Weights of a small GPT-style language model, trained from scratch on English Wikipedia: biases, a variant of Adam for these matrices.
Each number is 128 + 32 x the weight over its row's rms, rounded and kept within 0 to 255. Layers, rows and columns count from 0. The size above them is the row's rms in percent of the matrix's.

# layer 2 MLP up, 1792x448, rms 0.0456, rows 1284-1336, columns 128-191
size [ 99  99  97  96 103  97  92  97  98 106  98  98 104  99  99  97  96 100 101 101  98 101 101 106  96  95  85 107 103 104  98  99  96  97 104 115 100 103 101  90  98 105 107  96  96  98  96  99  96  92 105  96  94]
[[116 184 148 143 140  60 114 102  79 160 172 130 131 119 121 191 133 163 152 127  71  97  89 105 119  88  93 145 154 122 121 116 190  78 149 102 165 157 129  92 102 168  85 164 134 145 163 130 107 145 118 154 153 152 123 116  95 173 172 140 158 125 209 126]
 [136 146 168 121 126  85 147  95 167 131 114 155 138 132 135 170 108 116  99 139 126 123  56 113 141 146 152  96  71 100 109 111 134  98  85 112 135  93 128 128 111  90 159  76  74 158 144 118  90 159 211 161 116  96 117 123 154  84 126 205 154 116 160 136]
 [130 110 124 106  92 179 143 114  82 111 129 110  95  76 152 130 100  80 101  82 141 120 113 113 150 101 178 108 121 150 129 132  80 158  78 101  88  98 135 137 186 123 125 120 144 149  97  86 145 105 180 160 112 128 136 109 137 129  71 155 121 171 151 133]
 [110 162 195 119  42 120 126 109 140 235 118 130 147  90 139 115 173 176 141 132 179 122 109 108 130 147 145  87 151 135 119 100 196 101  93 113 172 136 129 100 165 160 118 113 163 137  91 121  81 146 138 169 153 139 136 103 227 132 173 125 125  97 121 189]
 [163  80 135 103  82 106 114 131  97 126 127 125 127 102 119 152 190  84 141 113 106 190 130 118 147 115 137  90 139 120 128 139 172 104 114 161 153 132 155  93 222 158 129 112 128  84 147 187 176 129 130  80 129  81 101 144 186 151 120 172 169 117 110 151]
 [ 99 145 151 134 107 140 120 111 136  88 171 139 126  93 122  91 104 110 173 117 116 118 151 143 176 138 100  70 142 124 152 193 118 152 131  86 134 150 140 193 159 190 133 198 151 146  94 121 117 169  73 184 132 140 143 105 154 134  64 158  99 121  96 121]
 [113 146 110  91 140 111  99 145 157 117 143 208 128 148 113 116 143 168 124 179 146  73 162 122  96 122 114 157 143 143  66 102 118  44  87  81 119 135 150 112  86 147 130 101 106  96  73 147 127 130 166 110  83 115 161 132 104 117  76 107  97 120 163  69]
 [134 125  90 174 110  65 161 141 136 113  98 151 185 122 109 142 141 101  55 146 125 113  46 148 136 114  39 166 159 102  97 184 150 121 179 165 134 111 138 124 122 125 168 127 127 118 147 160 141 160 180 119 135 119 111 155  77 126 143 182 172 176 134  91]
 [105 172 141 168 141 133  82 127 115 114 139 107 144 150 151 161  99 119  68 158 146 146 108 180 207 139 114 139 162 131  65  84 164 114 127 139 179  99 123 124 127 137 164 183 147  71 191 174 138 113 180 133 126 142 157 126 215 111 139 127 125 135 126  94]
 [ 95 107 144 118  89 110 115 109 155 166 128 166  68  90 144 135  88 145 135 171 115 130 124  79 186 206 163 167  84 134 103 186 115  86  92 195 118  72 110 164 105 107 168 128  97 116 145 135 159 124 173  92  95  93  77  72 151 112 138 131 108 109 195 141]
 [ 87 123 137 125 183  78 121  91 160 118 124 116 131 134 207 111 144 143 147 103 117 158 111 150 134 111 140 111 150 158 122 152 136 140 121 156 110 116 118 141 142 131 183 142  68 154 175 158 157  95 214 127 128 165 101 120 145 100 175 154  53 119  82 182]
 [124 104 116 109 154 166 143 147 104 102 136 128 128 184  94 171 106  60 119 137 143 106 117 139 113 144  79 109 160 174  88 138  90 116 155  71 111 143  97  93 150 137  95 121 144 127  80 100 142 154 171 120  65 130 105 128 172 153 125 118 154  89 120 115]
 [135 104 116 148 107 111 139 189 144 117 117  98 180  91 146 156 117 140 108  78 102 132 117 154 111  70 139 127 106 115 146 133 168 153 150 185  28 174 101 150 160 147 152  75 147  92 233 128 126  79 136 170 119  99  90 156 134 167 152 114 154 100 102 138]
 [153 108 109 139 121 196 115  86 126 147 173 126  95 110 151 159  23 127 165 114 104  72 151 130 135  93 157 125  76 160 106 144 145 131 143 148  99 116 162 134 152 128 155 162 164 171 164 151 134  47 150 127 126 146 172  59 179  99 129 126 139 107 117 197]
 [ 96 188 117 119 132 130 146 126 159 175 139 156 115 161 140 113 107 152  64 132 126  60 160  96 117 114 116  97 187 118 112 120 162  97 125 179 110 175 130  88 175 175 142 135 155 112  99 129 114 127 134 111 111 135 151  80 135 134  85  93 135 137 103 153]
 [150 125 115 100  82 128 150 108 130 101 138 172 150 121 148 140 126 141 144 119 102  68 188 125 115 158 120 100 162 129 122 178 165 106 144 167 196 173  91 146 137 105 112 156 117 141 154 158 184 105 211 142 160 100 149  67 148 107 112  87 141 125 113 137]
 [107 167  94 105 189 100 125 150  76 140 152 184 122 181 178 177 126 160 178 129 132 117 114 117 129  97 142 102 166 130  42 143 146 142 120 133 111 141 118 103 140 120 105  64  57 100 138 127 119 103 168 145 133 169 158 142 147  61 128 111 120 134 178 138]
 [120 144 149 124 149 159 113  58 127 127 109 189 152 130 154 130  98 113  91 100  89 113 192 169 181 116 174 140  65 136 149 118 163 127 133  78 166 173 127 195 129 138 145 142 174 100 199 101  77 113 151 127 127 160 100 113 138 102 175 103 155 175 101 100]
 [134 131  45  80  68 131 126 142 113 117  98  83 154 148 123 198  89 131  56 139 142  46 162 127 157 124 140 111 123 196  87 139 116 159 183 100 117 126 162 130 145 122 165  86  80  82 139 143  66 139 142 117 124 121 113 160 114 114  93 103 220 140 147 124]
 [151 155 142 137 203 124 141 113  97 136 149 133 156 145 140 132 122 172  93 102 135  83 118 100 185 119 149 169 173 113 104  92 121  91  92 134  87 113 112  96 117 140 191 145 132 110  57 127  84  48 135 154 130 209 150 120 101 127  89 115 111 197 216  66]
 [151 171 132 123  97 157 150 128  69 147 140 152 114 118 122 141 112 115 107 155 156 143 128 131 147 155 111  90  76 117 132 138 155 106 132  53 114 111 140  60 103 112 119 120 139 145  99 159 109  97 121  67 116 139  97 140 139  89 117  76 107 112 162  93]
 [113 177  81  98 170 153 129 118  54 108 184 122 111 159 123 125  71 117  93 129 146 111 134 141 192 108 125 102 184 147 165 115  86 109 115 101 190 144 183 123 112 102 166  89 117  92  89 104 117 128  90 155 114 137  95 128 127 132 103 121 148 112 150 126]
 [137  96 178 128  38 117  93 101 149 151 165 163 105 137 120 124 124 107 133 104  69 155 102 165 155 157  85 142  56 126 144 161 143 118 164 101 183 125 115 158 123 102 100 161 101 133 152 179 175 129 154 119  82 100  85 113 107 126 142 113  92 124 126 149]
 [144 123 147 129 165 165 119 146 203 135 137 124 103  78 150 129  83 118 176 114 132 103 135 163 109  69 200 186 146 142 116 126 160  87 111 179 131 135  77 133  98 130 136 101 158 132 171 156 109  94 124 129 122 115 114  97 124 143 162 132 185 154 135 173]
 [149 133 101 112 119 125  97 170 140 178 158 178  74 189 102 125 111 167 142 169  89 157 137  61 117 133  86 110 140 189  51 124 126 135 164 179 154 153 107 148 140 154 110 111  90 118 154 140  97 126 105 154 143 157 103 134  98  88 129  99 141 171 129 155]
 [ 60 152 144  87  69  95 179  75 118 144 121 161 129 118 107 101 112  78 154  87 136  84 118 107 128 103 109 110 102 134 112 151 132 133 144  66 152 108  88 122 149 157 183  73 132 119 169 120 140 114 152 115  78  55 106 133 162 124 115 114  87 116 128  97]
 [127 141 116 105 150  89 190 119  84 128  81 136 141 123 114 136 146 107  83 224 118 129 123  56 101  93 131 152 144 113 105 140 144 130 133  99  88 165 155 163 159  95 196 131 121 100 134 122 174  91 111  67 113 190 108 125 118 135 116 117 134 142  78  96]
 [134  99  93 126 125 143 146 127 122 147 144 112 113  89  91 215 146 114 119 111 163 138  57  87 106 114 142 174  81 150 204  93 161 125 135 130 167 164 133 112 183  62 130  32 141 151 177  73 131  63 108 122 153 196 106  78 124 134 100 172 152 197 110 108]
 [104 107  95 132 107 162 109 101 112  97 167 145  52 111 121 172  69  79 121 156 106 111 183 112 159  98 158 164  82 111 165 196 127 100 122 148 117 187 125 141 115 132 111 144  94 163 130 182 159 151 146 144 144 168 137 102 115 157 111 151 159 112 162 122]
 [107 156 142  96 155 127 111  99 141 107 122 127 205 156 160 138  99 157  95  84 146 134 155 128 156 123 156  94 113 107  64  99 158  94 132 137 165 122 167 117  97 126 129 115  80 106 122  95  49  66 213 120 149 147  62 130 135 102 132 119 123 181  60 150]
 [ 75 174  97 138 168  73  83  51 119 108 180 121 150 122 132 131 129 133 118 131  69 106 187 154 217  96 156 121  85 113 103 148 132  76 157 138 138 113 153 151 148 119 133 166 121  76 119 156 115 143 152  96 151 164 140 124 118 111 118 106 118 154  70 183]
 [ 94 102 160 135 179 159 153 120 141 131 121 133 134 139 155 191 120 152 101  96 144 118 106  78  97 139 184 129  92  85 217 147 136 134 132 120 150 126 171 145 122 123 132  91 140 140 193 159 122 125 113 195  99  89  98 172  77 127  74 222 132 147 133 136]
 [114 146 129 130  99 196 119 178 138 150 131 115  83 110 183 143  89 102 150 129 100  79 116 154 167 107 121 136 159 101 102 103 122 153  73  88 143  84 196 106 151 149 127 101 148 135  86 148  89  84 176 117 156 209 149 117 172  90 126  64 139 217 126 153]
 [ 68 202 141 148 119 106 125 145  96 127 132 158  54 143 154 168  94 104  94  99 168  95 141 150 126 126 122 119 131  86 151 111 174 153 212 158 132 156 130 156 162 133 146  95 113 110 135 156 139 122 112 145  93 116 166 170 136 141 168 131 166 121 119  67]
 [106 146  77 161 114 192 193  94  44 130 184  98 131  67 147 131 156 155  71 173 112 101 178 153 193 144  85 113 100 139 170 150 131 132 149  95 136 139  90 134 142  80 114 143 144  96 132 107 114 162 173 140 106 131 144 148 141 174 118  83 138 164 119 159]
 [ 96 179 122 189 170 152 118 117  85 122 135 102 118 126 172 122 134 173 156  97  51 124 148 113 169 108 141 148 156 138 149 169 117 127 118  96 193 112  96 191 151 116 190 126 122 150 140 120 113 131 129 136 111 162 170  99 170 173 100 145 138 105 141 119]
 [ 80 155 147 129 106 138  54 131  93 174 117 142  91  83 128 153  91 132 121 162  99  97  97 157 162  59 125 112 122 158 165 114 142 116 116  92  96 102 118  82 164 138 158  77 163 116  75 176  90 103  91  98  81 174 153 128 151 101 109  87  99  90 187 112]
 [114  96 170  99 123 138 156 155 107 105 169 155 125 128  87 157  66 121 142 164 149 119 109 131 108 120 146 122 185 106 109 210 125 132  77  85  79  92 109  98 166  65 119 134 103 119 134 131 119  55 144 123  96 143  98 119 151 149 140 184  81 187 164 113]
 [138 172 144 160 161 120 109 114 123 117 149 140 117 134 117  80 165 147  98 145 144 151 120 172 109  94 217 128 124 140  78 123  99  81 115 151 143 125  93 140 136 135 140  78  77  91 139 175 110  99 129 113 146 215 161 165 146 106  91  94  99 151 148  68]
 [126 114 193 113 138  93 156 133 169 113 194 172 152  99 201 117 170 162  95 105  77  89  60  98 136 119 169 140  87 163 120 147 187 163  79 116  68 200 184 168 134 116 168  81  93 108 114 132 159  96 107 173 133 140  89 112  90 104 133 164 140 125 141 117]
 [159 137 148 137  89 112  96 129  85 154  94 115 144 145 122 111 212 177 107 159 166 154  71 111 159 164 127 123 143 142  71 140 162  70 141 185 144 131 127  92 183 104 121 161 125  57 138 152  95  75 133 145 135  97 144 185 202 105  92 157 100 130 151 119]
 [109 139 112 126  91 125 130 166 118 137 129 178 107 124 146 139 103 102 120 125 147 115 136  51 111 171 119 141 150 150  73 115 170  93 139 111  86  92 156  86 119 120 108  82 111 139  71 125  55 112 132 140 102 131 134 148 176 125 136 148 180  90 179 119]
 [128 128  84 164 106 116 118  73  76 137 134 157 107 125 132 172  87 113  86 174  80 138 174 187 157  98 146 115 132 112  97 107 159 152 122 114 177 117  99 130 204 135 141  98 100 153 127 129 129 159 193 116  99 108 123 158 155  99  89 135 122 143 126 140]
 [ 66 204 137 176 171 124 140 101 144 171 123 139 144 143 161 102 172 166 112 133 138 135 163 134 171 182 152 134  81  70 139 134 191  87 124 139 125 130 115 134 110  69  89 129  85 103  82 163  93 164 151 147 137 126 153 126 126 101 145  82 144 187 109 192]
 [ 64 172 129 157 157  92 125 153 121 144 169 164 127 179 107 135 134 162 104 127 105  59 167 146 165 133 122  97 111 112  76 104 150  90 138 129 105 189 114 160 160 179 149 176  98  99 114 158 114 156 174 117 104 163 129  87 113 137 126  92 153 171 132 147]
 [ 95 157 132 104 104 103 140  98 166 135 117 162 136 124 129 138 145 108 148 139 116  82 123 120 146 120 100 167  88 139 132 168 139  57  81  92 104 114 127 178 188 124 143 137 124 140  87 156 127 156 158  89 156 164 109 115 208 162 102 145 141 117 106 180]
 [149 100 175 152 124 110 174  79 141 166 121 131 137 135 169 154 143  77 163  89  71 142 171 114 132 139 118 131 142 167 131  96 114 129 143 162 106 157 105 121 112 115 131 141  80 108 121 118 157  56 148  90 174 141  40  73 144 109 154 185 115 136 133 163]
 [146 122 113 150 114 100 153 157 172 142 126 111 136 117 130 128 190 167 114 137  81 121 119  99 102 130 148 130 123 102 143 155 160  98  67  73 115  97 147 156 134  84 102  57 128 108 149 170 107 111 139 117 134 151 152 182 180 155 148 170  58 139 137 175]
 [153 175  88 151 182  90 104  89 104 100 138 115 157 133 121 154 128 117  58 100  51 121 109 158 231 157 158 111  74  88 141 118 183 122 164 164 101 127 102 200 158 112 138 139 125 106 138 188 107 143 129 158 101 126  92 119 136 187  99 113 175  78 128  90]
 [ 89 144  84 130  96 162 131 161 182 166 128 108 183 101 102 142  96 147 138 182  88 156  88 101 169 124 144 136 130 115 156 175 138  90 162 139  79 141 137 135 177  93 115 155 159 162 121 121  82 101 129  78  64 117 136 145 138 200 112 109 145 137  94 170]
 [ 93 134  91 154 130 140 161 165  97 181 106 157 119 110 152 128 123 164  64  78 106 159 105 125  88 100 121 181 192 173 121 115 136 121 100 210 192 166 142 101 123 124 171  82 176  60 148 114 127  88 145 111  88 182 106 128 158 121 190 179 102 107 123  89]
 [ 97 141 150 154  96 114 102 108 125 133 178 198 103 175 168 160 146 159 129 125 138 105 171 174 116 103 153 140 138 123  78 136 121 128 141 116  93 130 127 137 117 144 194 136  85 153  70 123 111 157 153 170 115 129 153 152 109  79 157  99  95 117  97 110]
 [ 80 138 105 137  95  85 148 129 131 147 207 117 120 149 179 192  88  61 134  91  48  94 102 117 185 111  99  99 145 124 103 145 129 111  96 119 134 109 146 145 165  90 121 148 127 156 127  92 148 113  64 159 166 135 141 129 188 112 183 106 150 122  59  96]]
# layer 2 MLP down (transposed), 1792x448, rms 0.041, rows 1284-1335, columns 128-191
size [ 94 105 102  98 103  99  89  85 101 111  95  90 100 104  98  98  97  86  94 107 104  98 104 114  91  96  77 108  99 107  93  95  98 100  98 113 107 103 105  85  94 109 101  94  92  93  93 106 100  97 101  94]
[[125 136 150 109 116  86 172 144 156  92 130 168 115  98 125  88 132 206 126 101 156  44 125 172 126  87 146 120 145 103 101 101 127 140 144 173 114  95 156 139 174 194  80 130 167 174  81 156  61 148 139 107 171 129 177 154 134 110  57 167 163 147 138 154]
 [166 156 193 133 156 183 154  85 204 115 170 162 139 122 155 184 122 134 130  96 150 149 105 125 126 112 158 104 105  73 114 116 157  85 158 162 102 135 186 145  85  79 123 126 106 165 157  89 147 145 122 183 136 107 125 138 107  40 147 112 166 147 112 126]
 [146 123 137 175 118  91  56 132 154 139 129  64 108 148  83 193 132 129 141 173 200  88 106  71  78 128 116 172 145  82 141  95 134 137 137 157 135 120 118  79 154 159 118 160  99 116  74 114 111 127 129 245  62 100 155 116 126 147 160 131 135 135  60 157]
 [127 129  66  84 166 143  79 101 145  60 141 163 118 132 175 141  79  89 135  56 137 118 153  75 167  98 116 127  96 164  96 111  69 136 153 123  90  95 120 131 117  84 136 165  98 166 124 157 146 163  93 109 111 110  67 133 125  57  47 122 113 199 166 111]
 [116 156 128 144 126 142 122 100 196 157  30 115 132 138 108 101 125 158  96  93 107 140  85 118  97 139 119 105 154 191 136 124  87 168 136 123 105 147 117 156 120 162 131 119  63 162 130 130  91 107 135 128 153 146  78 166  30 111 133 121 156  87 135 127]
 [168 103 114 125  96 107 137 138  61 111 147 153 141 150 119 155  56 106 111 142 121 157  67 138 130 131 125 103  99 103 144  99 110 134 117 121 110  71 104 133 140 160 136 105 121  79  76 170 141 121 162  67 121 168  98 124 126 120 172 125 125 109 132  94]
 [125 152 127  88 127  65 120 135 147 171 117 146  88  95 121 138 144 150  96 157 139 115 149 154  98  92 138 140 132 148 162  85 148 131 186 119 147 208 101 159 141 138 117 137 159 134 197 114 107  80  53 170 111 147 137 117 120 147 109 132  73 160  97  81]
 [100 143 126 166  53  49 140 164 105 140 143 115 130 112 152  86 106 167  87 141 151 157 145 113  70 117  53 167 128 167 125 145 158 106 125 141 124 125 140 157 191 195 127 175  89 111 129 156 148 121 151 113 168 130 163 207 108 101 148 168 111 116 146 148]
 [ 94  88 104 124 157 113 155  82 147  87 131 131 124 121 156 118 119 119 148  79 133 129 137  99 160 157  96 138 154 121  94 137 135  94 127 151  96 212 122  88 159 130 109  73 104 126 158 106  91 140 146  59 134  76 106 166 145 132 101 115 139 200 160 172]
 [132 130 212  94  89 111 100 139 132 119 157 142 131 117 118 116  91 156 127 159 120 119  89  80 106 138 123 145  91 128 123 135 137 108 120 176 148 169 167 146 121 111 150 224 110 115 135 108 100 137 121 144  96 189 103 126 135 119  87 183 143 115  94 142]
 [112 111 148 161 217  97  87  86 108 122 105 127 127 105 126 127 100  94  99  81 120 188 131  98 137 140 126 139 149  94 122 131  71 118 111 177 101 163 141 143  96 142 111 167 147 123 139 115 148 139 148  75 184 120 119 164 149 175 154 103 123  95  85 149]
 [121  94 108 130 116 114  46 119 142 169  86 197  65 143 146 173  87  98 139 177  83  84 170 106 110 104 123 132 151  69 116 100 114 144 137  69 164 135 109 128 151 211 130 114 186 139 151 150 169 131 166 114 150 131 157 155 165 140 132  91 120 126 142 109]
 [129 117 157 124 122 143 118  86 129  60  92  78 125  99 165 117 139 173 101 141 117 132 123 154 150  91 169 106 102 166 142  80 146 110 140 166 102  80 123 136 135 128 148 130  84  93 113  78 169  97 163  86 130 110 110 125 150  90 188  81 106 153 149  94]
 [164 100 139 101  71 137 191 129 143 136 170 150 158  75 107 141 144 136 120  45 106  79 151 117 115 133 174 143 129 141 104 102 108 151 115 106  52 135 158 141 150 167 157 101 186 151  91 147 157 115 136 144 149 129  92 144 134 106 116  94 156 164 151 165]
 [146 141 101 126 131 137  96 134 150  89 157 124  87 105  94 121  97 150  65 135 126 104  90 168 143 116 131 154  84 134  90 185  90  46 100  83  92 125 165 170 173 131 134 141 153 151 129 124 103 118 134 109  84 158 140 120  39  82 160 105 127 154 115  45]
 [120  96 121 102 145 188 118 169 152  77 109 125 151 143 138 177 132 129 133 123 139 170 168 162 105 126 117 119 114 122 110 103 138 128 123 139 158 199 139 121  82 162 119 102  99 120  86 170 171  95  98  79 105 129  67 149 162 134 149 111 159 150 158 167]
 [109 114  66 121 117  61 106 106  90 126  65 125 147 132 124 108 123 191  70 111 183  85 149 161 134  97  81  75 171 199 124 173 108 147 156 106 167 143 115  95  85 105  90 157 166 113 146 100 118 139 112 145 126 100 135 110  95 115 141  97 113 104 124  84]
 [140 112  69 195 102 144  86 124  37 181  83 124 139 121 163 126 118  46 137 109 116  91 149 121 172 115 187 167 169 155 163  99 154  89  99  97 119  89  89 134 131 129 128 126 125 138 141 140 132 106 121 117 151  97 103  65 114 129 116 137  76  77 117 121]
 [173 131 136 127  98  71 110  81 127 109 112 107  88 107 126 144 134 116 169 100 114 145 114 114  54 142 173 155 187 124 132  78 166 170 133 158  84  98  89  99 160 146  58 141 161  95  50  96 139 180  69 170 106 100 121  90 118 123  87 125 145 109  68 125]
 [126  86 141 103  89 130 130 185 173  93 115  52 127 101 101 126  75 111 169 145 126  63 190 119 137 124 116 134 142 192 176 141 110 141 158 119 131 148 161 123 181 135 139 172 164 176  97 153 160 184 152 186 102 134 144  99 167 146 147 123 128 102 107 150]
 [153 117 163 152 131 138 127  60 165 151 152 118 137 149 173 151 164 134  97 161 194  76 148 147 138  86 156 133 116 120 129 112 110 111 100 120 148 155 172 152 158 140 114 133 106 150 172 101 121 122 129 153 150 116 128  83  94 162  84 117  97 134 167 115]
 [ 93  95  98 166 134 103  99  59 133 118 165 117 115 104 164 106 113 138  84 126 134 160 101 135 138 168  90  88 144  90 113 105  97 172 104 128 153  87  94 148 120 143 135 145 163 126 151 100 121 139 122 159 148 179 122  92 110 139 127 104  72 135 106  96]
 [232 125 148 141 129 119 176 167 125 109 136  69 209 102 106 133 127  65 119 123 132 114 125  86 142 136 147  86 130 172 117 145 129 159 196 109 157 127 177 139 146 104 127 111 100  76  97 166  92 153 132  77 126 105 155  95 140 136 160 133 152 166 140  86]
 [120 148 130 147 146 142 119 144 145 177  57 154  65 189 138 111 110 166 167 152 130 133 166 154 119 161 137 153 145  91 117 154 107 109 189 154 130 116 150 126 145  72 169  98 127 145 110 192 101 159 157  80 116 171 161 148 127 133 125 157 163 148 146 130]
 [123 134 139  67 184  77 158 115 102 116  77 103 102 149 117 126  99 139  82 113 170 114 114 122 102 107 149 178 124 155 158 120  91 129 129 171 142  87  71  43  90 137  85 174  94 130  99 103 171 118 114 120 130 118 135 111 148  59 123 199 132 157 149 107]
 [185 162 128  39 121 164 126 139  99 140 186  74  48 183 124  79 157 157  92 121 140 118 105 157  76  70 179 101  89 132  87 108 105 120 153 102 133 176 194 123 134  95 117 143 123 156 151 109 152 117 163 134 216 118 144 136 139 149 149 141 115 171 157 120]
 [142 130  92 148 132 117  73 179 162 163 113 148  57 154  92 140 149 120 102 125 154 162  93 162 113 128  79  79 170 106  85  57  92  88 113 138 108 102 109 107 112 134 146  89 130 112 127 101 135 194 116 123 121  87 133 118 119 147 133 107 160 142 168 152]
 [163 184 133 128 146  97  92  98 149 132 126 125  97 173 113 125 129 127 109 159 213 111 157 130 141 112 134 132 162 121  92 150 127 146 145 140 130 105 162  91 176  84 146 113 124 150 122 173 133  84 164  62 152 119 176 121 125 111 160 106 106 163  90 141]
 [128 132 116  91 153 152  88  83 146 195  74 171  83 129  61  65 110  96 134 114 128 209 171 103  96 136 126 123 142 135  85 122 116 161 124 147 131 156 131 133  85 143 134 141 155 168  97 120 140  68 101 129 110 145 102 139 134 124 167 155 166 102 104 144]
 [108  89  81 138 127  91  89 112 125 124 130 110 150 114 102 172 117 134 109 154 177 130 122  52 126 179 147  96  82  76  67 110 121 141 131 114 120 112 138 171 131 112 112  48 107 144 130 165 126 100 156 103  86 136 132 149  99  93 109 118 114 199 163 182]
 [154 121 120 162 167 107  77 166 160  80 118 176 106 163 141 147  92 134  60 147  90 110 112  83 169 149 128 147  41 137 113 113 140 206 191 102 103  89 169 141 122 145 173 136 151 134 184 122 152  96 150 141 149 159 162  70  65 147 116 108 117 113 129  76]
 [100  98  72 117 141 187 115  86 128  94 149 118  96 157 136 117  95 114 115 124  59  63 164 131 116 113 139  90 108 162 121 186 113 148  83 114  78 148 155 133 139 118 146 155 133 198 117 109  74 156  81 123 158 133  90 106  57 139 141  91 125 145 114 196]
 [133 121  83  96 148 147 120 143 122 140 169 112 133  63  82 136 129 126  95 113 126 150  83 137 146 112 148 110 110 113 114 117 132 186 170 137 145 105 100  89 138 173 113 105  82 185 138 164  67 197 128  68 151 143 101 137 123 139 134 132 100 137 168 134]
 [ 97  84  95 150 181  96 112 106 101 127  43 115  83 107 131  72 124 140 163 101 114  59 147  92 189 184 101  97 177 172  93 106  61 129 141 130 101 182 134 185 123 159 133 143 128 111 170 154 126 213 129 116 131 105  45 166 143 127 198 102 174 173 152  34]
 [111  93 181 150  83 126 153 127 181 107  98 120  87  82 111 130 120 137 132 132 166 202 195 106 157 129 124 135 137 150 121 137 125 187  80 138 163  96 191 180 140 168 112 164 117  86 130  85 131  96 121  70 162 141 170  58 148 120 165 174 206  85 132 135]
 [157 149 130 101 137 138 105 184 124 133  92 147  90 151 133 121 133  97 144 125 125 139 135 107 122 123 112 121  85 117 131 120 123 136 154 163 149 135 158 166 109 123  77 113 162 160 122  76 102 122 125 255  95 166 125  74 102 112 122 105 120 122 150 119]
 [150  81 105 107 145 157 125 148 105  71  82  74  71 133 108 198 138 118 149  91 203 142 131 136 171 108 114 141 151 106  84  98 108  81 144 164 123 147 147 149 132 179 152 186 110 132 191 150 156 169 144 117  84  71 143 172 115 144  58 120 149 140 132 120]
 [129 119 141  95 125  48  95 144 151 134  50  89  82 107 152 153  70 172 120 116 108 103 133 164  80 166 126  91 138  75 115 134 211 159 137 134  75 135 130  80 161 107 103 101 124 147  89  53 128 122 120  72  89 135 174 103 123 147 170 139  72 126  89 135]
 [134 135 106 164  90  97 103 126 147 141 102 203 124 104 129 131 143 143 128 121 139 140 167 168  91 121 140 111 189 101 120  79 111 165 169 145 194 120  94  70 129 176 129 111 131 127 110 102 131 163 163 129 167 103 173  90  77 142 143  68 132 122 116 104]
 [138 127 134 138  72 138  91 127 177 144 134 175 137  96 117 112 153 141 181 151 122 137 132  47 128 166 167 106 167 141 120 108 179 138 114 138 108  88 187 177 152 165 142 126 177 216 114 122 133  80 118 115 118  88 122 133  96 183 153  98 124 174 104  97]
 [149 104  97  99 101 153 118  97 125 122 166  93 155 102 163 122 145 117 198 139 138 113 204 145  71  77 197 127 130 135  94 142  99 173 112 107 158  91  65 135  96 132 161 194 137 157  65 140 111 100 122 132 173 148 175 101 119 174  89 163 136 141 119  86]
 [119 131  68 139 122 127 115 152 108  53 129 127 125 162 144 120  84 102 139 165  84 192  94 118 143 124 194 120 151 144 150 165  89 117 116 211  97  82 143 152  53  16 202 168  97  70 105  90  21 131 111 164 128 121 124 135 203 108 148 128 101 129 176 159]
 [181  77 156 139 107  79 126 123  76  75 105 101 106 138 150 105 141 172 156  75 160 139 125 128 147 165 160  82  92  62 159  55 160 126  64 154  80 103 113  59 112 130  68 129 111 154 109  81 116  29  76 174 144 124 151 136 135 127 116  71 146 119 119 106]
 [206 131 178 118 129 108 148 146  82 116 140 141 146 106 145 119 110 128 154 116  66 117 131  95 216  47 218  86  36 119 137  88 145  98 122 126 144 124 111 183 144  69 128 131 147 170 192 144 145 122  98 106 102 117 147 178 162 116 132  56 131 104 109 178]
 [133  98  93 134 177 134  74 165 189  89 110  94 139 127 177 127  88 108 130 130 132 133 122 119 135 100 154 126 148 111 103  91 139 152 170 124 155 124 144 193 162 195  72 140 146 151 204 110 110 152  71 120 158  86 162 103 117 163 181 101 117 163 122 135]
 [112 156 123 177 220 108 176 101 154 141 110 157 105 161  61 124 155 123  93 133 149 168 101  92  75 117 160 112 222 163  76 161 105 201 133 134 132 160  62 122 107 154  75 130 182 127  95  70 181 151  81 124 117 164 142 130 111 128 125 132  96 133 101  58]
 [141 192 138 117 107 115 121 125 130 128 127  88 104 106 132  76 152 145 158 102 121 129 123 144 147 158 174 150  71  55  96 127 111 144 122 148 107 122 196 149 153 128 144 158 125  77 128 178  85 113 129 131 159  86  93 130 126 117 155 142 149 129 118 181]
 [165 164 113 141 117 125  66 111 124 113 132 113 181 149 133 103 113 105 138 138 148  77 124 123 142  90 101 140 150 167 135 176 154 155 119 136 128 136 161 124 100 103 150 131 148 154 125 133 117 138 111 193 187  72 130 142 118  99 191 150 135 155 130 189]
 [158  88 150 122 184 138 129  80  93 105 178 113  93 125 153 148 109 201 138  68 141 111  93 112  43 151 107 111 101  84  78 163  96  57 164  67 150 149  97 152 109 108 111 113 119 133 167 147  97 121 159  89 130 152 139 115 188  90 131 148 115 125 128 179]
 [121 131 163 112 148  89  96 161 122 106 105  97  78 109 147  77 176 130 118 109 156 122 151 102  92 138 131 122 171 140  69  69 102 114 139 123 156 102  80 127  84 126 172 153 111 121 108 122 135 156 105  38 102 186 130 171 129 142  91 102 105 127 114 136]
 [125 230 106 155 105 166 129 180 145 162  42  88 179 167  73 143  93 124 121 145 139 131 138 145 156 146 110 114  76 189 112 162 103 152 145 132 154 122 144  93 131 145 113 124 108 126 120 127 211  81 193 154 140 152 138 152  51 131 142 124 172 128 109 130]
 [106 143 106  88  60 114 103 183 162 133 115 130 130 132  90  98 142 146 161 152 121 105 157 151  85 127  98  91 148 104 142  77 109 210  79 114 102 144 111 114 177 150  99 106 112 137 147 104 126 112 138 157 137 109  85 176  62 107 156 133 161 137 105 103]]